Each number is 128 + 24 x the weight over its row's rms, rounded and kept within 0 to 255. Layers, rows and columns count from 0. Numbers have three digits each. The size before them is the row's rms in percent of the matrix's.

# layer 6 attention output, 128x256, rms 0.123, rows 0-108, columns 0-127
068:135138138068145205048179204086111101170109148181107182071114133139143194100122073132152148079138119137142094109076167164068127177093111135109113113048131178158131132079120140201121137078177119129120143137119114122122103123164132114114109136103140147164113135123138107116117118120092108139129150127136100107107161126129145130136138120141113129124122128132134133115137123138126147137124
070:152191099070092129146133161107088028137067156114094090079074072144135112098097063098182150147064115117093172060115172110104091127133135111070087084126186161174116110110070143049140125062093135130123119133118107124121100128156153125122126149115126134137126149132130124114145119142095121124131123125129109122105150120116124131148130157152130128130119133130123136112148129138128147131135
120:127174130113116143121111113115111014074067165136163099128121093162110129102095094139137114218061070175125207081191180078129093081161132099114100083129145114181124126117095093061181173121060195143111133117123131116133108099143124096123118126146122151156102098140123084144122123153108115087125124145117136135126142142132128124135109094125126105102138123157124123079120145131108162148115
088:102123135094078177100101152069077125129135147192083136094129141113057171152156108138112161096106091193174129125125192090058083140144092115134164162065126138206168127043128198152118196100110089129136116121140140145117146134110118120132145136132119118102132134126129126125146135124128132140132122109127116134141115117117115129106117123113119119126130138129127123124155114130111105115138
071:159115197118192077109202104215188092072089124140160092108114124175229132048096089144200146143119105067093146143094063166155160167094124118090095092127142152059132080170140054106119111129124185146099116117125162136124133114125119125131148097146112105115131104145108129143112147143135140114147111134114132148160112137139107125141114091139169128127140116140114128130097150135125148122102
075:130180126082107140138124138132094124097101152173083089074084083154088114100127105148163161127074095143139122104133169076128092108120121143086137101097157133217132128092097177097137141047101092118127114127134134138110150144124133148129132104143136097119150125133125165122110164122135161117125086123129151158152098118111105136145139125120148143138111136096129133166136126150118131115128
125:162147073127100122153136182150149146162109097094105160143093096111193142121120109169130163126191203061085080133090120202140161172081162145128113139160129197120132143158126129159104088124182104106174171152112080110158115140150157155131099158079138139141151170114140133114140108097097136175113167150133118103066166128129173133141152190124102150146126121110142134147170128147163082139146
119:152141169067171151077203134164135063110032176130152099072099097193191125039049062107210124150060103123100167068086101142137156147085128144044074062093141152122088101157085075103139132073144157125126135118117141130129118138142124128119115129127131111120149125131129127120119118131110141131134137115136133121121132123129117131107139131144131115145128140128138137126113120142141120128141
164:108122144130152123122136150132113129122109134150096123113105127137133142093108131138151149121115116122140139126124112160131164168093094106112130108115120114115142119120123121127091128098130141125094123156101085106132065129176126111118120155102135154168082128141137091103132062174121065109142161143135100059097184118145122120145120159184148133142147125190136128062091129088125178144129
055:165130122162144104163152084170148112150151100094159122169176110124157105136160160132104128127168173086131115163125077126189149090146137131132159131179126111078102164169156087138137088162129129111110123115154148128123141141123104151130148105163137131131109109110130143128127149128144135093118114129133146148158102127126130141139133127128118130109114133140134122139121126114117140129139
074:180165087132132160154148139095172180202148136036166174147135124084148106139110165074110104107154195098074126076133141165136137121153181168158079137173154159118061147180113138137165075154200116140118100124137165156107142129080108121131149141184119090081150128142121147130141125131162115119143116114123137138150100122126091125107122094143144113118136132124116108139109121132115127100126
083:059067168171186109114121069107107152099158108165144138175190186127079144137165179122093109130125067174213119187146103103138131130147064092170183156123067055109171142096184134132122156174064153143099115133135145126112121115123120118124138126133117134128103105130116122136120123149138117112141125128129120118152131130138120124131105111142133125108138131143114113104105132110119158129124
099:115116155124165135089171153139112067119081133142126118082090144179187109083081107082156089134068086117132128095085096135142160134088104130067088066088103106095111101147113082122119123098120150117135158112139147088127127121133111122096091109125145170178110094102145093119095127099122127128112167136148123128117146133145169135115122109118110107122128134122148143117121115129132142180138
062:145131129135121139129138171133138163113137144139141119115099115132133143113124130163140169114131149104112163116142112160114130166126129115115119138115135135112132130121129132138111128125161141099136130132140117064123083135138119144102109125084142197166104109100157099101126109123136100123121174114155089081106151115132164134114116135135109102138129137134165151100116102089147149172176
094:095155118126118147129087101096094086117092161132144094162137125136085099105096129122090083217064110179140214106169134080153134095135122091132127093140095080154121159142111111080157156136090163107141139121121103109110094147177173122100092146085173141162116141106162110094123095129109105132092141127151120104086174106112164144121155139119130138121100155141168147112131113112136148146149
080:158112174082141117101182129166165148103103124130149116083109098169162132122112082116208145080127118096088094112087124140097090134136155166075090140099186216126129061123107147133135113103165093158098111103138192134135150092081095095132147096162107116112123085135111123159119177132132166102141097113113137182171091148149104118108099070116120105095144126108119119126101137141114155130114
136:128129091143111134135118118114141142148160118115145154157156149081124140154160143137084118123155155133131108150140142131129120108140137120166144143137101122127124163149154120159129121173130131167112125153099093146170115091138123098167140138123079130141117142175081120174137112143115103134161125171083120115130145166150118092181100147143120158139161082148083105108152187125117138116088
117:200185092125124123149156140191186136117123149060178118113113087116197108085106115160144143165144180073062145095150131158164167098135189158119101110169148147105069129203102079108150092139164168115132119138137132121123122133103134145125142131128135133104142136123142154121151131131156127124121106123135129132127118115116130134122135126138158132127119137123138143144124123111130132122138
065:183125145119075128144115102226165179073140168159131086099120087116129107147113116161155185130125166123106134128164132101123123130159145188106146172118180160119119096121117159131142153114155113140096092120136161131135125108111093120155167116171099114119116080141098124164140139152171121093155108119116145135168097152145085124117107087128138104128148120143113109114069143113130157119108
227:125131121147134120137122115129143130133144116116145137137141142131121124137140145120122111128137122130128123133137130123134122116137134131143124130147129118123120124138133127127143111143128126080145126112162139114083136175120138166075109121131186135114142129086183139074138130121132138126084120089177138143125114080089136172096160122115131100113077181116177149136127076120136120139181
067:158169117083141166081177190142135139175094148107130134092107116127176128084084092133160124126131158113102105085098136165141174120073152152085105077104120158122070158166118083171117105083194124117139143127136136137132157118097115135135127140136114118128155143136118137138116126100110158171136161130134131143134120133150131128127128147116103125140139121103126121160156132158141083136135
090:201184097106108123168148124178164153137106157058141104108114064131160116130104120119155151140144187070060137091132131139142145090138189170103096125176181159131065134165084127086132094113179126138100078121127165141120118129102121106136145130136122109105112106133120122131145155169144130096133103109112130138157114119123085124127102118146145121117134127130114128104102121119123154120123
077:169123141095088123121148121188147149132134154127131104107132108121136142147142096146161185107176182090107143138105132154109123126139160148105151171130159171112130116116101154126109132134180125130095073119137160131117091130116106123140174126125128134091100088110124126124134158183175117097137110093119112120174115112112100119108100119139147136126130138142119148106086112078122174110127
070:037081158129132136100107115101047100113108133179091104121129150141080143135155156112105135131083070174226131144113125079129131122112041094116186120084086053143170152072150144099088178108055117128133129117122142117118136137151119132141123104120131128147123107134126108127095147108111145134128133114114131130131128128120125137120135112119119126139129127131130130124115128141132134136135
071:133119118143107075167082077167129136082189105119132091155189118099091120165179129145113145138132126120144131161169135061122084099179136135156156171142161117131144140118163169087130144153084126138099085131144159125106120128097105115124147130155120129106106114141127134118155143154154121096142119110128138124157104113129093122117105121133142116125132134144113118105109118100127145121139
064:180148156145120136163094092133161170099186148138146121118159129098084056171121151078127120116100113165117124121192145061115078099223156199164135146136185131154111074109126179139188151131113112120101106140155112150119142141115145146122145147149133112110136132123136172113152111136151117112130097103142176137125097115122111134133129143153147143117126132136123123149114112109136132109123
106:075105095124102167118109172075063117138105089157088184169139118109077217153177138214063159155178141181194077162117175138124152166084099101163191156117075115198167186069174145183118156136109104117154148124130107119130109130145154128107102167107143149140145159111142116114151107110095123162120145134134132122077151116114150145127149148131110125115123136125143150129156120138156108152137
144:160147129123119119144119109171168136112128158115145111110136122127140110139120127142141136154127138139103135121157149103131123098150157160136134118145153132137103098150110114126146120124143134156109077153111122178149135127106148125172169131148095080087143151168085168159160144158157144111164077134093148133154103144124081109161120144156166168134134087118083122152133168138133122073088
062:131130154121143075150096072135116161061150160147136066133158087155083125113152104144159179140114094137128180150174112084129078117154130120123137156118162133150146134101128161085128176125079154127121088130149159136115157133082125139122154095177131101095140129129136165129141164131159156106129085123143165157162082122125100144134124110123144108133117133097125113155141128132112113112127
123:124102141194153030198096064183136130051145092113145068186141097152150091094136153133126137175122101074120161168172042117185137144148122097134130136174128078075150127147161106059113134161067175134123117137124127134139135119107127122145130134133116119123120142135124127138125128138138136121132122134118137124127134136135118118134118141127115133138135111128108111123141134133123120116108
094:108087121116144165067181202088119126178120107157097221110106165125193182124117109132132134070183138120155064136062134221097165193072082130136130115091102155094145119107149092204101102114167131122118172142124109100148121103160113119118113117111126172192099113123127084143114097112111109128120162166135121113097167149163165133142120118135121118129144112148135131101119147125131145181119
083:169110093165141073150161096169206159109196077108179162144185132103164156144181137153123135088217160094107053180116116156138115116136159150163122163155135163089128138171182110185126078197156128135119107126124160148115156129107119131137142122175127093095152147139120167136145142125130151114130080124117141170148081125120099135126127112132166129114121130110130123159116138141120122102127
092:120151143083076151138064129097072133104094186148096083115115075137039127148111103142140172163085101191133202091180175074087092104163132123107143137112165116214125126058083177090141195075107119134121133120126134123126117125128128120134124115135127141142118128128120111135134132122106132107123131129120134148121139128126132128137124125125115130097126130127126121116124134118128147134123
279:129122126120123134125132133130126123134125125124124132125129128116135130132128126131128134125134137129130125129119135131121129131130127125126133130129129135123128128131130118136123127129126128164126129147099104148172126091132131105180140139122077116131134150171079128174138124128120126141162126166085122122121138167149122088174114149139121165148164076125083105131150182141121118112083
078:108133160123201138084184147116128079164100108115137173113098185134177137079086133061165072102106104106121107099064110178162161153073112136101060073126117135081107090179105088127127075119142131117117111127139137098105126145146124159125120089123147127149107090124138146115093137130167117113113111127146123125153114126129127137119133107134154123147115141123136142143087111113135150132144
075:108091170113166167051229149175142064182100095144137175081140187137166177140138131109142082083154135122158056118029122158138170116077106152093137092092107127077111108135140080155112088113163109127138118137129146155121148147103117140121144122144134116101136123122130154120126142110172139121141113112137120125159101119118121129108135114127146127136118129113121127168108116141120111101118
099:136158121094070131143102122135120115110105152136109089116116087142105125150136099166138173147110138136126145125137165092106095118149140125119154152118151150180142120104115162099133154099113110091140166090154146091099117135145109152084116113124164166146131092094169103100119143107097143105093136116167136156114129107118147154090142102095107088100103167127168142109116084127141146170173
100:160160127104044163132091147121142233135159183153115109096096120123084084165115105131142154107122157147098148114161174116068082105172156168130136176112168170163108093089091196126159155109175094156121124112134171151116177114115113132150152107153108087099157103140106159152107168112146153131146092119112152171175063142136103125104126070108149118118135130109113134172098136143156122106110
104:070098130186173112143112127132095161118142091153084137171109152117130118106154206151075129134135125116185097184127076146185191184085061102164175113128066058102174150119183122149081123138084125130124183124123104107149127108167119117121117135121122161180113110127132084137117095114102106123125163148128135112095162145151151135130125115123121104112145122158142130095115140125126147162130
093:144065153175158045157134069177195141097176059121158123164168157138152129149149134118151117089181128083094103189124046122135101146155134115145108177157133156046183094146175125126111110186109123133153132155107127143137144140118141138153139153121112098094141182139112147139145114129138130180140142134119113115126129139140128110122135164132117147164134124123118117152157125144126083092133
097:100110110173098136136086102107130140127214082147142153171175177085079125196201165135053076120153120166173079177164138074121087089163128129192161179123104111131163154109184162162154141186101094121140112111145159133123161139089127142129133109148128110097140119119124153135130154115151149127118106113129153160161085131122119130113131116093124121127113139110122128156138114137126102116139
081:141104149169197090128178110182188096153150042095154145137123192147203096102131150064150038076150117054091069132064058154182140141095145133108074108147126145026131097212151096135122044154139120117136099120145146110112143134110100147130133084130136133132112103115127130116105163118154134115122123132134125142160100122127124123137108126120132133145119124110121121133119114114120128132143
098:153139117107082083160085116134106106070121159115130052105114058139109113141125089139160168167105116116102196110171143090113078116162159107091111152130171138154145138106087159067121177120099148154138105111104137172141147131119151107162138137133118079104150150153100136141141147135105157142142105122087148146137122142115096115133136134125131150131126118098108114141153144164118096100103
079:124118137129143100129123088139133104101135116108131120139147141129138101130128126108120094137101103122124128138137103097136113111149130128129129119124117122113130131149137118104124136141080131157123113137100130150153145108111113108173150117137080097114114128164083131186121159141137150118160111154081119147152108161147107096142102124119127154148151095124089098132130162154107115103106
096:144095130155149089150153094135180159145187068087154153156184169111149117164163147113128091068180140098105076148101109129136110126151150139159123148161135151082124102178163118144138080167134111122142094129154144137108155136078127141128143120173131110090143144121144162118141161122166152122132089120141146139160090108112112132130128132123142131135119129088123124152158116128116102112139
062:156169038150054103187099140108125088107155112098131108153111082094143127139166101174084144164137173096093134140163159128136089119148159092153122160154141160153156179144136145092129142175086148142137105137133111146119127128119138116135143150122121132115125144130123128125144119136124109153134127123120105112131136117115119122129116138125111135135121124137112121113171123111120105117127
113:137157119062087216063155192045116139189122197144111185073116137105090159162096075107141129077118141194124115069096217144046097118136134166119124123067149179191091116081084155174152152087189106150139133148119100144138141122118122130139146144140111120105146148143110144135130115113139115146154129133117122108141125128130134109125129139133134140122141123134107117154134129131135104099117
104:134115157120140106116161128191129142103105152126130078109106105151160109094114119139166154145115142077132152125123080152155172133109114135083142115116132120089121115136122100094087131109129152141129151146099108120172104103128128113149113141103096138155110139141106103150119101129123108146146172164107116093106163154158147099146113159136107141161161097145098114109138152129130119140101
049:160150115139114126145144149157168154158128094091144145133103123139150113136129125124139123126162187074103117125117122160145157130124152144132101129163155173104109092176129109104126065135157118121159157147101069077174068137170137136121102138075136166137131157131116121124119097131111107137120171155127100089058174129128172111129146198139096164163117114146130140117152133126139116133131
097:159118073150116087177133121133152174119163101097144137163152074112146176148161124147119175096207181077102090169128101169132117144127151133135123189149142171109131182139153139163104121176159118146092084115149168142117126111091102112138170109146109124105102098127117134132139167155152130106141105112121122147183101134144101113126087110128120112122142127121100103116111126104110144118118
057:087112127119128125123122144080096120148121116121102127136117116148088161158131128117153137090102106117131137112116130156092119153114100076116107141107141160146155122094120155115099133097126108129139159136112120129150148113126130123132125116130123135142123148132131112145129133104114139135126132136127114151123130145139150131129130119110117133137138124128135123126147141149112104131119
086:099119128149128129151107081111134161130165106137147134183198166109086116145160161135065084150140139167159123164138124065143135093153118125181160152143084083128139158142162127127160127173104128142140087124133148175120155148088138130147150138164118073065168152144112173135151145131156158142132088103113152144168091119102100130121147134108139148131116136101123117163152130136143094080135
128:125114146146152086158095116168121192095113148141119097157102103141139131089119153165146195162148141097130172162162082167161177195122109115149156143161125109102150113113131122094097144127120158099140152160113077099142087138154156141120100172082141154162113143121141108106135075138123087151107181145141116068066178127140159130135135177150114138149136122157141142103128115111146121147144
100:154141108115064129170068115121117154115131169134096100123109086117089133156116118149142181134121132163103163106178177088083083138169143142147117168134187127177129106088099176101142176112111125116146115100150151139110128139092126129107124157144149116092162138115154118101150128145112145134104133101142135130123116111108104141093138114110109094119107151129142134108139092129134086130152
116:144124133190211077160163073171190147088148096077218125186177122148173109082153173133121102162159126084112130161171070149204158122142142126168117119190113090068095142205176063113163078197119189149097124122128141130142120102117103099134138138155114137127106114130117095137130129163119118104137125125121125135136130139143117113128103116138114120109144121151117114086113131123106141138117
077:178164072161157073181142105167159114131147111049150108160154090118211070102124120084129100141128162032085119134120079161188150123124170137117091103164146141070087153215134083110124072157139164139119085120113151139135118135111127107131125136126130100102127131130124137131144147168121129116126103119116118153135108122126082120121106136151138123142119133140129126118124116138128125104134
079:109121180103128133095132112153130104107117148158109108080124158158119114121105112120171118136076067173150144109130148084107121108125110151104128100102152093147119060116112130109141144069106127142132134128112139143149133126117112128147135124146118112116129136140115134144120127125137150121139124136117137123130115140136117118122133131140138133148129113129120127142125132158129120111115
088:084075189113146119091150073132101110094142125178132108121191143146082156127159121128138139108112068179197115164106111066114090115141072117113182142071115093132163126083174138123113179135060123125129118111124140134122127129136116126136138126140120113115140120139124120135119141129119139135131125111117132124144124129122107126116130115124113113125132138121130125123112124136119129125131
070:138147055153114092184098151089105096083118102102122123149095067132140155124142119146087143184129125090109128130156135153144113142106152092133095138148117149168164177135122144119106146153089137134122143107121139128140130112123131114117122112108123143138114111122130092141131129138103142116135135118128123163125135128127134124120126120120123108096143147136132134105130124136120143140120
110:073039184176171127068143118139129209125190119170125153135165218115105112148161190117104113093152099147211098186120092154128162147125076128157199151093073061072140115105173119187094137161147131107112142135140105121121121140152123137102124130126149143152104114104144118107124103128134097111117144128157125114121138118134148141131136136133116124127117138161143122112110107104115146140138
097:107044171113186095092190117164114065094117057155119152129166112149169233096173098144157177079186094097159061174056076159131133197075078111107140151090121149093203142090185119164058146137090118133112104102126148151139132129122124105147131129146116106121122132135117110140126140145124146112125112102111135140138123133119093130121130129130126121123127129118127129115113137141110139129129
081:118111147108163113110163061208128154060139162140182064143206086160107160108193122203134173166139120139191138174170113080155130098162115126146208154115114099124125161120195093101135181159086186128122106102125173143109132142117129105129125128152120110117126102146124121130113150139129160114127127092123143157147125118126110127103137117120142115127123151109131117123106119140110149120144
104:117124110145136141132102132081116174164157103105127171155141159096101117165133165112087083104150141147136096127128138123136131119132137142158129132144116119136116148138123156170139099139144082103184135140132086138129136138122168149123120144088138120120167194120131155125151127082103141184111130138137123129107136116104156138145157168090090162150106132085134133173213128149141061118131
070:141116113121129097130151120147130059102094129130148086132135084162172138083106067122162137137120134093104176132120075142124115131131125098095095110119132144085128134139135076076118148139094189119126178101123132129147118114160118102121116140117136142146130122116132070135117108125085126137126171129134122123107162133147145136104129118123128111114138134155148145081107123131138138162125
101:154184099077074183109114160044100146148124231126138113083110088118066114146091093081133135134079142166102188067165183109076088073161150150104100122088148141182076170102063149115147169105162136129127133141128122136113132132131138145134135125122126110122148134127125160131115126113140128133130121124130123126129124122125130134123125125129148134132128133126120129160111119125136132109123
120:122089169162190135133147116118167155206156060090158194174152203100148127154127187072108063064183159116109087137071073163154164146115129141156093129176101134050117113176147103168140059182171098105145118140150126128110145152102145157113131125129149115101135142107151173105140128113172124138111111116153127123130113111112136147123144133117143134127112145111143133159139112104140123113146
071:148115098158099075149057149132106121089162092128068118140103122116147107153130107122122139135140118089101115147143105133118102150114152117126100149132140128120159126114128163155098150136103113145154162133092116136163152113144155118157103138125103125135152168150097114154133129124093168159131143157101144148094148155143147106143138152119128148132139105117119149155154161188148086131118
099:180175108153132119184113113163173204138152140087157121155127100098135105132134163142120133135160185087081141130167124148161140117159179145158115153184149139114094139174104145128152097152179133138104082143117136145132115130114125114146159148126104114090123128149100140132155129169153106120161113125104119100155117125127077103147101150143140151140138106137098130116125139096120134102106
093:076116104161141126154085112088112204149167109129115143167151163093067132159185193133080132116156139157170112171151145117133134141144107115193183166159098091146145136107153169145126121148118106107151127144133105114117124147141158149109113153101155126138131153109146141105136118122119115171107140132153126117101144115119145147136140145137127136135114145118140137142148110121140116129150
071:080136132098096151113097138063056125096133171181099090132131105131048132132146117161104147157069102169179177120161158084100097113149086088133166140077115105197172167053134169097113197109069142129126120110139140142108165138107115133107137106160135108116139119135144134113108148120140139113126105105136148140156094115119112133122135111112134111104125143112139128139121119138117129129140
104:129164107124114086184066075122100088067119157114140049143126071161088092124133122123133143193073082124120210109207137061143080099183144105131115131163165095168141129112099155022148170120051163141119080105134161156105146148103139112136134115146141090098131127132118135132137173141130151111121090107113125157166091116101088137125131101116135134121099133109120121131134121148122132101119
077:079089128121130124093117119067093113149161085130145154149179150107073189179205136155092120082172103150170095162117131125112102116110106087143159156103091141144161201107170144175095146165123093138113130105132145130144151113112112120134140091144095122123123104133116124148117149132118153119129115124118137151167111147148122121129108113110103112128138125118108108128129134136097116138124
122:125128121120128124123136129132106120116098131111138105138124093152145119118116116132123123159127135114123132120117104127146135109113141129099115119126111132132118153136128118116127135131126123108168178070149167107131176118100102141115105094149140146130153097094144095127100177075104187132097139117137158192130104131125162143093137085055086103092116146089151129147141112164131089166145
075:095094171112118174072129150098131109184130100169123173099127193140085167167146135129142102066137093191148077116102152118073105144096110130125120137104120136157134100082131147178155119118165067144115116091138173120123147123121100110110123087160138153134105073113137104126106158129136128088127105130128140152173104138128122114106105065101115100103119130138135129104098116111123160146121
194:129139126120128145119140144125128126137121137137126137114122123134127140119122120135129140124131136135127122121118139139123136135122127134127132125116130140139124127125124131137131130117145123087140131125151133116087121169127140163081118137126178135113142133092177141074135117125138123131098129090170129120116122080093139163091159127130133108118091174126175151134122078113142128132172
077:116135144113136171103136108118154090174112119117149170113147204119121131174116137081139056096113122189123104091110170085103112082161138162148114100138144125129102077141114124116173094124111105128144136125137148141113135132125134140126134125140141117103144135113141146120106113111150134135130131125139125119141120116114133133101139105114158117120117143128139138149122115123145126107122
074:123139163095142171068147117150137154124119192139161103103176136136118112121125101134131119152098117167157169115139156100116128058136127142111169108088121113142080141126136090136151155120151165159072081125137161136126139104104098100155148082165096121136091073152110132157112152158169122074151081126104151153175093146153089115140092084148172115116147103142095121106074148107110185124091
084:060081106162128104134110123052057127094141117160117117155155119118071175138174139143090153129131078159184161168155124123110112143127068048143177161110069072139168202074159139131093185163081145124133154140113097112150100106149117111130128147115127158153106138123137092131132107126102115153134168153125097100104169144147165109134111160134104149151145118150132117105163132135101121139124
087:070087155192177117120113104094104070095130099163139155174159185132138127111124170125073069170108059189185147163142106101147139147141072078179149097137060034101169120115180067121149149173043186135143143127116121132142121120154148115131121148116119115135134141130138117129124104126109112148122158132129118110111150140140140116111126140128134116132142127147135133117138125140129123133136
065:147173096157105145173085151138142085147109123111112153134070134126168083139091146098112087171088138105098120088152155145160140127127158155146078086164157118140111095165093130125149087104134128120114093134154119118115135140105140119112123098133144144126098141105140147119143142136159116073106096148147137128140106116109127139153115131116130127114099121117122137120153130099127150124108
068:155187034135114152142133168118103058124104126120118140151089091111189130078112084134077113193109164091120110154124118166162152145097126112129110095101086151135138190157149095158127137141092163132111134131125110097132112114145126132114106115095126175161106096129124103130112103142105100128128139138120115111103147131140145136161108125141122124105140118149126144102110141107153146154124
118:161154079157131065179141105180153151093147105091157089170148073134164133080163120168115163165170166042098137172150072160186150132113149108127124160152128136097132193170165107086111122169121169140099105112146162131114133132108096131126146093148132129105114096119128132126117156152150132098129106105131136143180104125127103128101116089127131105110122145133123136120086111103112156127132
064:087101189157157169091128105105120122168154096158131169141164224123089098153143190077097053098115082198179093133121126090137130113129088136155144110118094075114130104120163136152153110142110087114130115130156153149081141166125156144109116142153148091107139134119153157085121121118160126141113121095162143101148122099115128139114155128137134117132106152107139130153130098124127130121151
098:090101150112101114138072118103094169112116132156087106132113124152060130163127128132147159124131109156136143130141143098088102145142120126127147162129146123163160101069095191106120156093107090116165154119134117149130150151128151149131111140130147110107164173120143145126129141108112158155096125117136137147111123127101142146122171143104115137129104141106143146162163125164144086115146
082:121146179095136161119108098093135111140111154142139122122143152154061099152106136084145092121081086201118163078156170050099083097172138161146096107138160122180111078106095147085187129092113108122146129135137125140112140156119145151121125135132146115103151151123130165118148134119137140134118115122137132131125111116102127143127159136134140131114102135106142151162158125131141115107136
112:128136147069100204065127212091092119179092142156065174079060155105104143138087098127147137108112129168134106084078185150086129155074126155090115101091142180184132099078084165181125130063177060118130144143120096113131121121151131145123120118119135136150136135125128144126125120105117111120126122149132138133106131132135145134153136135134143145126128119126137125143124139123143141134117
100:071110126133126137129116119110088137140111124141109126179145140133106146127153158181083131164142120159177134147119125117156161127097093091153184124144074070148143165126163114122120138137095129117169155140116088139134115145144153141131113162111146130134157176135123137115143112097104122179122144142118120099082153123110153137146154170125088165134115121106134136146180134151144096123139
098:177215141072128199099180129136170054173087174090192135106136118132141112101087088108147090170082142148095175053137175111129127068155174160115089077137163155151062107168091080081189103108161164143092089125137145140113119113123112118123154117140121127111104082137126129127131133162154112109148105121127131121171110127140086116118098096144147105127139124150111120110085124104116152121111
103:080103128156156122145078143099080151112111125156092129159102121140082153116130178147120161140122108150170148134167126134138151189122084103161144123142118067154154128084123150110116137113095129113149159139113072088163080112161153119116097163082132190191100129109139081121142084119093086161107185166130105067070194142140180119151127172123072146147143110154141143080167141111141126169128
069:141134161126131099120135093132139038106132138130146097110124128142163072116094110057148077135060071125116164102138102092146102089142122125098078084120150111094116112169109080097128124139088153150089101111139164115118129104104083098133130086170125138141085078132125107132101157161156141069136116133126131141164111139146111131118103084132138107104135127145124115100088133114095180143109
121:085089143176151101142092092095099080114140087144119137171150174102095133143154170107083101138111086156166137166141106095131120141141084077162144138134090083112186133102161130120120148174055134148122123154100100143143105119146152102138123159098106126139119158154105117142136091146107100144156139143104109103102156133131118112158121160156131147136149112150101120112146151131129128118102
100:108093137189179072151130078135157129116156063103178134187183158126142129125166176125101103129183116103125131172140074141173127130132123086164129148180093099076140143162174099119135095196108152145116138148113120136158139107135120125162149114128099121133121131142092135166127129129133125136157111158103124130141126164150129107149121131142129163143146092122107116145136167136121129115096
083:203204073092049132168103163168149145112108176124099090092090064121167089118090072165136159172125186102060145099139166128117139104123189166106116128138159169163097144152087145119142133091167130136149137127124139142137144124125136136145132129130111107111168152136118152142116140107121160154154137118122149140128130130131132121120145141112121157143132126103122126165144130147136107112117
120:081086085132102126110117175087071135127147108162060162125097137098117171145155128145092156099149133120170087165094128165097135178084083104136156161081090134134197162080152163172062153130115095106149169147115082111131097140170153140116100167094143149170137150116158105109130084104093115163113175127149115087070182115130168134123147163136109134141127138135150133123142117143151117150156
103:109129127142110178090125153080118090181134144136137146098102193126132083149095142047100039125084115162131146085124135116114130078137113123120102089105103090103096115147109092119157113127126138102166184117139102100130142141158127149094096126114154156162140113097157104105102115071108129149097160130164132115101148123126183144119156130087094122131110142129158142133151108135130104168151
116:040046165142167114083150135118069105114131094191078147128126173137128171107157151136111133099125081144208090177069075140137168177069041100123189117066055061101190141081177114154060157126085118123126163127121100119136109126163118112117124140109133156167104116122134091117122084118113099126130163132140122089104171129139148123123125136131116120123136130158135133096114119114121140151131
093:166195061127105145174103181072138140170140132095106156130076102106136115135108127097121130110126179091071124095133160160113112148136174138146065135169159171161114134139080164127149087114168115130153118165112102141133117138123155138141130150074124110109144165147123159133149109132125111174134135151121102107110134125118122129154131174158134151158127108119108125153159140146136097101121
062:053080134133144093120103092109063089120118081146119127168175148123073190142188161175084148141160094152197147171135117121149135128102087063147180143140075073141162203085157125108091161151083133146085114106125144125136115123126105100121133106138126145128100104133119108124115133170113138093127113118123135135142132130144102115112112121140127119118132139149133138099096119102109148137124
101:149138130147138170091145113167198149194182130128149184129182230085162090161123154102081046118149164159145082149103144109146155069143154187182149100130103115079090107179140097198166090166198127128139125130138147125118165138120106150147148108137129124121132123131118151143116140103153126139135111133119132139159092129120130131125126103117143144121128127121119129160122130122141126111119
099:126093128165124080136120091149157137102195076119153134145175153103136121170180154125109108107164107119145086171145129110130096104157137128165148162148132123101159113133162136139128124177101123137113105108140161146112158131112125123125145115161130104102138116131130132120126157143133159130132092098129149157159102121123105135104132100132153116103128145115136129144104122136121123127141
095:177173097126127092164149090175175134091135150083172085120141072149152109108138119158156151162131139088092147121170134110159118088160176136131116115174174141134094128178120110076146106128127161122096097090138182132117144128093090115115138095160137116107116088122138105128127169166124144079123094105128143168170083119126072137105108087122145095100131148137136117098084105122107152141140
088:147150089126096162132122203114140151207135104107093178114064161088149132161118151129117124098170199091091091107095146188126153146081155140130097131149129171119116129153104141169111063122215071120133116144138126134121123134104129134129135125143124135118138114136124155131142120114156114116125121128131112123144114125129131124141127118122133130143120114112111115139136132123134121125124
074:109139172121150177110132120093098157123129183168142118117159126147059123131104152115125113122093096205152166097158147086129131097161109134129151109100122082161094135094112147125156154113131133116124108129152136127103140140102120145116144122153142126110135122123144153109124133120166125121125114117145143136155103110120131135125125119114127131129112137120126108138123108107111131115124
069:104148137077113156119094138057063094120069186156104090115108096151055161114088092109158174153071085175137216080140169110079099143140114088101132123109147118200141128050066169070121197075098145116122150124119102115117130139177151130114093151117160130145139140127144124095127121118096118134107130125140117127094126119119131158122156118143150119112114137136157156123131120143138142145138
169:135107140121132124120133130138136142128110118108148128134114116151144130131115128128141126129147136114111133122123108142130130125123138130107104134143133139113118121130113123130135110133141118117170187084147153099141171105120106141123107086149129161152143110099131092150093177066097177129099145144134143187127112151133182135109136081058082109095116130092147138151145131165137094168135
080:160150078136135104141135159130120064114112108082129114132104095112194115083125106136114124191130151067102149119132107158178156126099150103122110087148119140104118166180135064116104128143110173133121153128119112120155118110145124110134119144118113145153118118131113105143139121130113125119128135145117125124109141151146130114137120135133123131129144108134122133114135145138135128148112
068:116088193112167171074172161100126155172138100174103168095119166130120147139124131077156102026119110144145055124048121145088114162109105162104121134059131169116147094092134170194113125106170062168109113116141156158123150112101119108145141124155099112108132087142110137146128139122156128114150112099102149127168104133124106118107115089112118113113149132125105113125102137127124116117104
119:132158054126037119198028167097085183130114145121057115137077080101069147184146134180098194153164170136105138136161187134090115144126159111143147186170137136210150149086078213129113147104145074104158140143115088131134099150157174138125112157082148131128153163124137134117151104124105129150123133127128114108078165111098141143133165166143130154141117132121149146134156131138146118127139
082:111124166081104214073129178054102188184101197167081153073082155124083120153074124094159133065085133195132140064111180147056123150128111159107130120078136139169092085084069169179127147068197084125133134142153148111113142117094092143139137094140123131130136123119121155138117136105161122132136136145145124137157106127141140145138113115124147131127124119121120123147123132109135137120123